config = dict(
    parallel_block=False,
    extras=['local attention windows', 'shifted keys', 'capped logits'],
    decay_fraction=0.832,
    dataset='wikipedia_en',
)
Each number is 128 + 24 x the weight over the matrix's rms, rounded and kept within 0 to 255. Layers, rows and columns count from 0. Numbers have three digits each.

# up: layer 2 MLP up, 448x192, rms 0.0941, rows 6-27, columns 0-95
# down: layer 2 MLP down (transposed), 448x192, rms 0.172, rows 6-26, columns 0-95
# gate: layer 2 MLP gate, 448x192, rms 0.0953, rows 7-27, columns 0-95
up6:157127098172131069159155125131115146084116125132130110151103125172114120147119130142163144148168141158153137165136199126131085104147113143122123121167159129086109122152143128121156147133133119097184120104136164102140105115109131109102151141136114150116127119121119160110103160110093130098
down6:103156150103133127083080162114143117146155152127120185137124094103140130129129126181141144120119107153142167128122106151104079119139140120136155118098076127103127072116119136178144102129143125105152106132085123066105126125150189096118145095080078125166141138088134149117096095147118122132
gate7:152089114112138081157130122126123167130065092099126113154136155151141124162103100128117118135131170159155135155106132111118172115110105155144111133151134143139147139117124115152116140146151156153139104137086149135163130125116117154112136092062111116097079123139141135091164123130131101191
up7:150167107169141153124139138102151135092102137104121136168111119147103130130126148137120119118109138142133195123175156120140140140167136119156106132102109136091144109149139133103137135072104135182194109137120110116136131112118098198134073088169139123103119111172083108127133088140113138145
down7:122126111120131109122102125158103168068156119134144108118113130135115131129140119116127145144136120168124087149109090109138099132128125139142153136136182106125108134123178140105174102139133140135117167144101085157166151139185175112158149127135100145082122140086132124106092120131080125094
gate8:121114113151145165154132167104148116073167122087112155141155152142126133118097138155132128124124073135183160119151128136150079154140138152160119157126103114138120117107126141128113093148155126139091192121079138073094126073125155136141113144141152132113170131107094099119130123132119146159
up8:143128126163134158142093133138086153110171149117088145130139124154115109116080102157155099147110129101132122094169108134105130090126137150128126121116156094170129120154101138135130096122137087159136113120154137138112142143148128135180110145118118126136126104130100078146147074065179141115
down8:111141159087105131130124141132123100096132187143139092157133163107120156122125144136118127108108108145111138101096097105144143113135150115147119120125068146146079164101182093134140132133171146101102170138153105054166118107137114164146120158144115155137114156121133129113088145167132102157
gate9:128107145126115115096143133141092103131166152139135137122114166089118117141165130089130087091172092095109151097124099124095147122106150110104129160141149153117147121121131150198135130129145112125140128119123132154120146141123124164166080097142115101136182105182110134176133114175150129102
up9:077134138146214114093085104133136105098146092136162128140170131133197134188134145114105145145127072127158152126101165111093106114153117148127148182099121166120176132127169090127139153127152111111128090156133129125101118123091112104089121150096126129152165152131121161137127168157177128145
down9:128092118083122119121139103109085107120150159098148161126105149124110137146180128162113129108092111112170164114145137112086137168125131065069106132143101147098169138082077107149158097156120136139128117142168088087119123155136148135170183123146075072138157138137129135137123137119154144132
gate10:151120061109089103161120145139112135140139160107170159163061134126156149115131160115143148137133101178145141120138085146126177101123137179099118136106165133180119093149145108150093095145116138143090150115107132176126131130161121214159132130140119124140131140099143122111071101140136154158
up10:095105147153155128111163146149164115138129102087151145129110138134112131160173156134117095100131161099120149118108153130154081149139122114129093133142142086099136164122130092119117117124135148113144139105113106129133149116096124090127103142125169131129092092128162135145124138138108131152
down10:146112148125138128116142107106120134116122133156106083111177174105121114113110145123090105161141128142110139157112132110137140109162120132138135138140122124090103149141143175137114128148121119099138100156127145123112149097131127097133158097157124143119115131138085164105141151082100146092
gate11:150124112139148091130119128097132107107134124093107104137159121121146142079102146108127151126121142099076123135156124136123106103101086171153146138096112135145090111092127152150143143171139101149140143140138100126120123107134111165123116106172130130158164141125146094181136089144086119095
up11:131101126099105177133088127099105094094129117128152128110127138138110131146114118158168124140145138125159145115129110066119159124094099134151140106127130115078120111095163096132152137108101120151124154131144078128113138143146129099153158117109144125147138110133167146096162149103121131112
down11:179091192131124108133119156125122121116099126124134103173149133143110109129112138115134147117123118153129180144112153116145120118121115119168112147123116162126103084102154109121157099190137113139129149100135113156109119134163111126164074110183103151126118093130107146134098156095096095100
gate12:145149097181174119155130139070091113129105144101158128073136150168139127124108123150106136166163111119101110141166138166116128132139136144159105137131133123151117147129121158082153099095137155096116099139148114084150149100138095126120090124095134156149116128157110099097113083171163152121
up12:155130115156143168138127108129107137152152134128129123109157119181106098114162099124117121171145154130134154115133154165115127093161108133116092109130122125164095109130116148138169145115127136090110119094148120103123151085164092152107117157120142126157129166122119127100102124135119151086
down12:201103095139193130079132091070116143104155161170152148111106148163148160137152193125129146138164079123098083136128118123132147162142122130159082114238110096137107176128140110150133151103144137112117110136104127142174150152079093083120068140150168115162145091128167107113134129107146103118
gate13:108128134121147096104100122129120133102124106110107146124130131143135094112131130082099119110145108133156102155131078158088164098132098148090106134142124104131121177164130149130120113150203115101161093120092156147123100097117138097136137153118139121163133127122108107136117130176152099120
up13:118128140125125096124134133128137166134150123107083139177161142126118099106131159143143103127115120172152170125113093127154133115151131118126099138138114125113130129146124125166123168115148111108086120136115106110121094121104142133155108132114113132109176098134075143150155160123134121159
down13:164134169096136120096124101119129101097153132121158152104134111145162154182069129117084135103116132089150090185123135125126144147114119116108133123170151150128090169156141130120112121173154108083187127140115158141151090143099141120112177158129099111105146140083131121146076136160110093114
gate14:111138117136170156127175125108165148166119142105056161102129139109133093144157102122182109174152116125094126179098157120114147149128120135101145109134135106126114146101110125086133163190123103136154150138133150091068119124105198170159127108157106113130154081118121151115165131101144140121
up14:132155166105125154106167149104147093138153113151130122171126163170100153074080116107096138127125127117184126173141110145127114116153116121140128149173187131083114119144143132117162089166121126146174141096066145140116160121149171107146125098105109127102124117163128159141141103132112143112
down14:078094162169134138098159095128139127165131119128133121155100158109161138099170101055091095112116131110128168151152141172137162138156127158119132157158116130096145114148146158135119130125067122127096130084116137118126086100144098141109148150159117121142104135126076139103114116104133144154
gate15:164139106115126147116131125113117140154141137105089139118124118120108125140135095156151156112146135114109142167147145087184115130144134111134121125119115150157131126116109173083127142151147159138120094130073169129119119122138125155093134121128111118127180081131114104128100133112138132154
up15:140120167138118118149120145170150148145138110125172106138124100139094129111065147148142137141111100159161132100168145080097138153139124139129119134152119123063118125146106086145152117107099108142092176155149118132120137137136134127173118113143133121136124145140106112142140113144089148124
down15:088105122128169161127109154113127104117093088123153148124098133159175127091131092119126149098129148144110117133126127177052138077089111116138150169106132116110114089116118112155100128144120127157175156143126128121211097073152182155122110146122115098136105165123146140099103151160110117136
gate16:072137173113135142120137107103100118116070104118137130136154145125081128132093125145115135119153106125152126114138132100110109151101128162095120076088134133131119078127120130104113152101121131105143144114171098176166139134139116158110090105117112119151109137130150111132137116134127151127
up16:112132120141135112107115134099133131146136082140178145146138137153147092144103108107121095107158102114153125100135105153179155146121127120141111130147088160144141121177115139152081112100141129134111155133175165115123146171111170137115161135108167133150126130133160114095161149102157128116
down16:137120176108130140135146134180092133124100157112155063118113147146133151143135117108131128147145170127134114157110108082157082118103170133145122117153129093130152108116130140120136131104115124157106153130116104134123170102108080152124140122099112141141103137117117131112126114185132139124
gate17:136148088123127124105125113095128154126145112161126171096098139135164142140117134080145161121126115144137144142127128126105139138103163125112097122125120098125134108135149163143116120137163146164105068108100136128110091121148115130182144100147116111136174083133111120141106165107162127098
up17:145116125149154121145130098155099079096111115171067112150135121127114113105160103136140106078089134102162131160141118115128119141173160110122097146157159152111102152111108109121155108113168114112098110160153157143164152145099186138093130147105146134085110132122125128131118136158104109155
down17:129127149106091090131087143130119185149103092085129139151140116148135145100126120143124115144169132108094098093155153117148120081134088122142127103095156090122113125161142136112125094137107139136142133103151136129164157138149070132146135103126122168141128156104113093106125107115139140122
gate18:147110129115118129103125110072154116127144125138132100095162125145168114121130149118131142110131082136135124127075129131103135122128140165116177152153175168163104133152113114136107102172102115106095112098091100148117110119154107151164125119117182152131072079151131076116169128132130139113
up18:133166123126141144172144118158105155122102136112112118125158126140117131129171142154196087140118137136123099113111115109115098096158104104077112103182133117117126138132130151119161128044158114161152141118130145172122131082135118137127151113145134089112123113190101187163141156147146140127
down18:133131121126099105124110116127147102117116146132070118131089132124130115169141129104128134132132096145115113148184145130164128158110144130145066150110155130154104129136144130151137117111134127116143100127131142101155132099097119141132142114118097127166178133153148147100158117149106113117
gate19:180149087146161218131117135136119091128163136116135149132118178112133132113154146120044109119148116125123167179137074162118126123095166161111092191110142113134135095103118135086114137141101161133096146166117180124124143108164151099115109128165128107175136138110149111162071177089119123132
up19:115138146087099162111141132145135155094142169137191123155140153130168158134133111123143160161121117160103084150132140075110087093150146168141110106124127157102162054129095171097133189161060139126115091105102157076155155168153098122166144115151120078140152143087127084199114128099140146102
down19:143136110117156129081140146145126158166143108099105130119103151160140117158168117156071193129150128156176104161169102137128152157074141111137136110119102195086084140120106120131122094096120155120141143196140153135137114111124119179094097126166129087092150110119145114143136183126176146160
gate20:114140160120154138142124149116142103145113134101125105132150089135081068120115105122119139128117141116082137133119156134139116164160127097121086087103103127108116162129127105152114112146085137181115084138138221093103158105132092117093115118154126185129166138174117140088163138152091143111
up20:141112111122139165091099162100145142124098122176151099110137122129131146132129105100093134079089152121096138137091143132121082146138126108131115134123148146125060142179138109101145129130109142127112115121116165141090126103160127092118133176127169137181123113104148149128142127105108127134
down20:132146114099154155168121124087110112117147162147127132103125071112112147121153124147077131088099124096149157120096133130148115174214107158117099102140102112098120155086103062149128149163106127108168122125188170093084149076139099136126146135086108154122136175109095104117167163099116115120
gate21:124182107110175085114170122130134089143129125124138143146152138107118170120141131114113164134110093126131122120116142141088176165178128057131065135133188112118125116155138087172158131122127102060109086184086147110146107103155117100139148156136110105116141148192144123102139113133119122133
up21:130125141127113119140096172130119141146141083117083138093146107134177098104122112115165142133117146132125144124163174136155105134107150103136153117094128123069102136075148150121137146145129107126146138102130070114122127163117150140157126159167153139128113117099179162168150141133164151165
down21:105157141142075107084104097105109144123125106130139090161125115119169079154136104132108096160140120113103114176149128149112131111095150108107115142090117152139130173105138177114099071104164170155163165138138091105117109138109123107119139068079160125138163082126139138144147126129108108174
gate22:139144126102119115049146133116144103128113160132127130094105097118128133130095112147093081128099127088115140122062149083150125114105124134112140135077153093114091097123165159129122147124109122116102139120109145092113143138122162117116110134196117099123112131104084117097125124138111096106
up22:136118159116123131153132106122111132115129100122150082096118117125141116102104105161134166140141172087133100117129166140135122128111108101111118144128113100117145156085144122177124104117133161151123153119154144126108158124139126091136133117169146114083127124128119141102127142115102104114
down22:157108099125133124092128126128153106170150172182117128078108105136119142125108170126131102115119090117116142159092099098148112170127116107085136154138115097090092102124132113110108173142125124130125144135129131095162112149143140132141123142167108136144165140114102152106146116140126094121
gate23:136147127144112124119130145123113116116161133116146122146161170133090106152137102120105120155095113110117134144128165148101138098174087133136117172139134120130136154171119127108151103122170067101160096133163151133155155111144073150095138123117142153153101136122164142120142105153130130121
up23:112146110089100152104156109117155127131126130134136165111100123145143148136119095130090111113148125092129163144137129121152111141104126135129123120161113123098108123107117167130142121119092134147088122131123148100150137116149118135131104142134130114146139117122140138115126131151151150092
down23:073146101142096099147126075145148115148139159104120118169167163091141151105103135138099157109192139145130103092130132137080141130134108137083154112088101115147117101122160146114136163115141154113124118122096134109118086127104137117118117128114134121146121118138135105139113134094154133130
gate24:126121159101127086144137116148138141110067143119093119153121187145156108137128136107144118063096098107125137132151101133129103130142119152149124124115118100151172128121120119149073135146126164122136124131078077134134149141129125107109129140128083126070099146110110114125136103118136123092
up24:119163103116160132099129147083156127119121149127119165114137113113158107090133130150103134078099106190144062131139178110099119132141105114106115142130126119097114103111142144147127135180103133122146126128084135120120132115111124087124103168092128125104095156129118170099093123171142148101
down24:116132141128117130167148085147111116107113127178114103129140107142086144136139099095137120097106141064109166120117103110141085142162101157142146146115130120155178139132138162162106110073128164135136096133125127103084109130126110126157117105140110133121151095123158062132125166110105115083
gate25:130092108142176120099101147146150130136141129112138139130177146132128137095107164110163118135132156124097108147139153115100145149165151142107151093147137095170132127102086120100147161161093123134130140102168171070157135125145127094091096104106114122135122135121085131133128133123123089156
up25:102115167177163150087136145119139133114127117136129072112130120111152083126097146114103108145186120116138133144089129100154117146093133149154139151108124074115056111160117093118160157116139127141099115118093156127106162154163124144147108094119113156132132137119123149166124152124144119160
down25:091111119135156163138119122121135156162070103113127109185119087144098133104144145145110111110094149131146108140066163094135122158132145150140126104117125145152165113140125111113109088135093126156134123114130108115135081160120157109149105147117140147152110150134114151123148125103134108106
gate26:110106125129129118112126151102139153168129131117146092112134118124104099104116117138120148116138131130126130163129144147138117177131119124122068122110150144127141126090152147131137123152103126147136129102085097103145094154117115094086152124123141112075091160108145114150105130101177159121
up26:163144129107103094107150119183141109157112157078133136177113160150101119135172103123146149132167127133109141116148169146112111102134145093119141122129144113105134133149147134148137111085123135114106110133119141146100163098165154145095099107129172158096115103151132130111092143086145118134
down26:158140125159129146165130129136115107085082146127114110100103139102131102111108146107154140144111107127110131127134108165095144112143132128131113185135163122121141112098139136114164122119138090113121095156133151095125120150149155111171157168087113154193152097133164169118141118144098147158
gate27:124127114101150145162160112151092089084135145124162121090143144118127094135127140192127118116134162123129122148114149096158089161121099126126135164132169118111126164104089152149156099106159127143130152140088152157135169139096142095147091158079081134139186146124101131110151090131125097123
up27:102149152116163115154109124118133144137114098153116160110106115104077125130140106159107116124136130114126101132138121136132134144086158165127131141201109110120111142090110143136105086153107103149153123102119160128088151137127153104099130122123105138055152087132095129115131109140111160114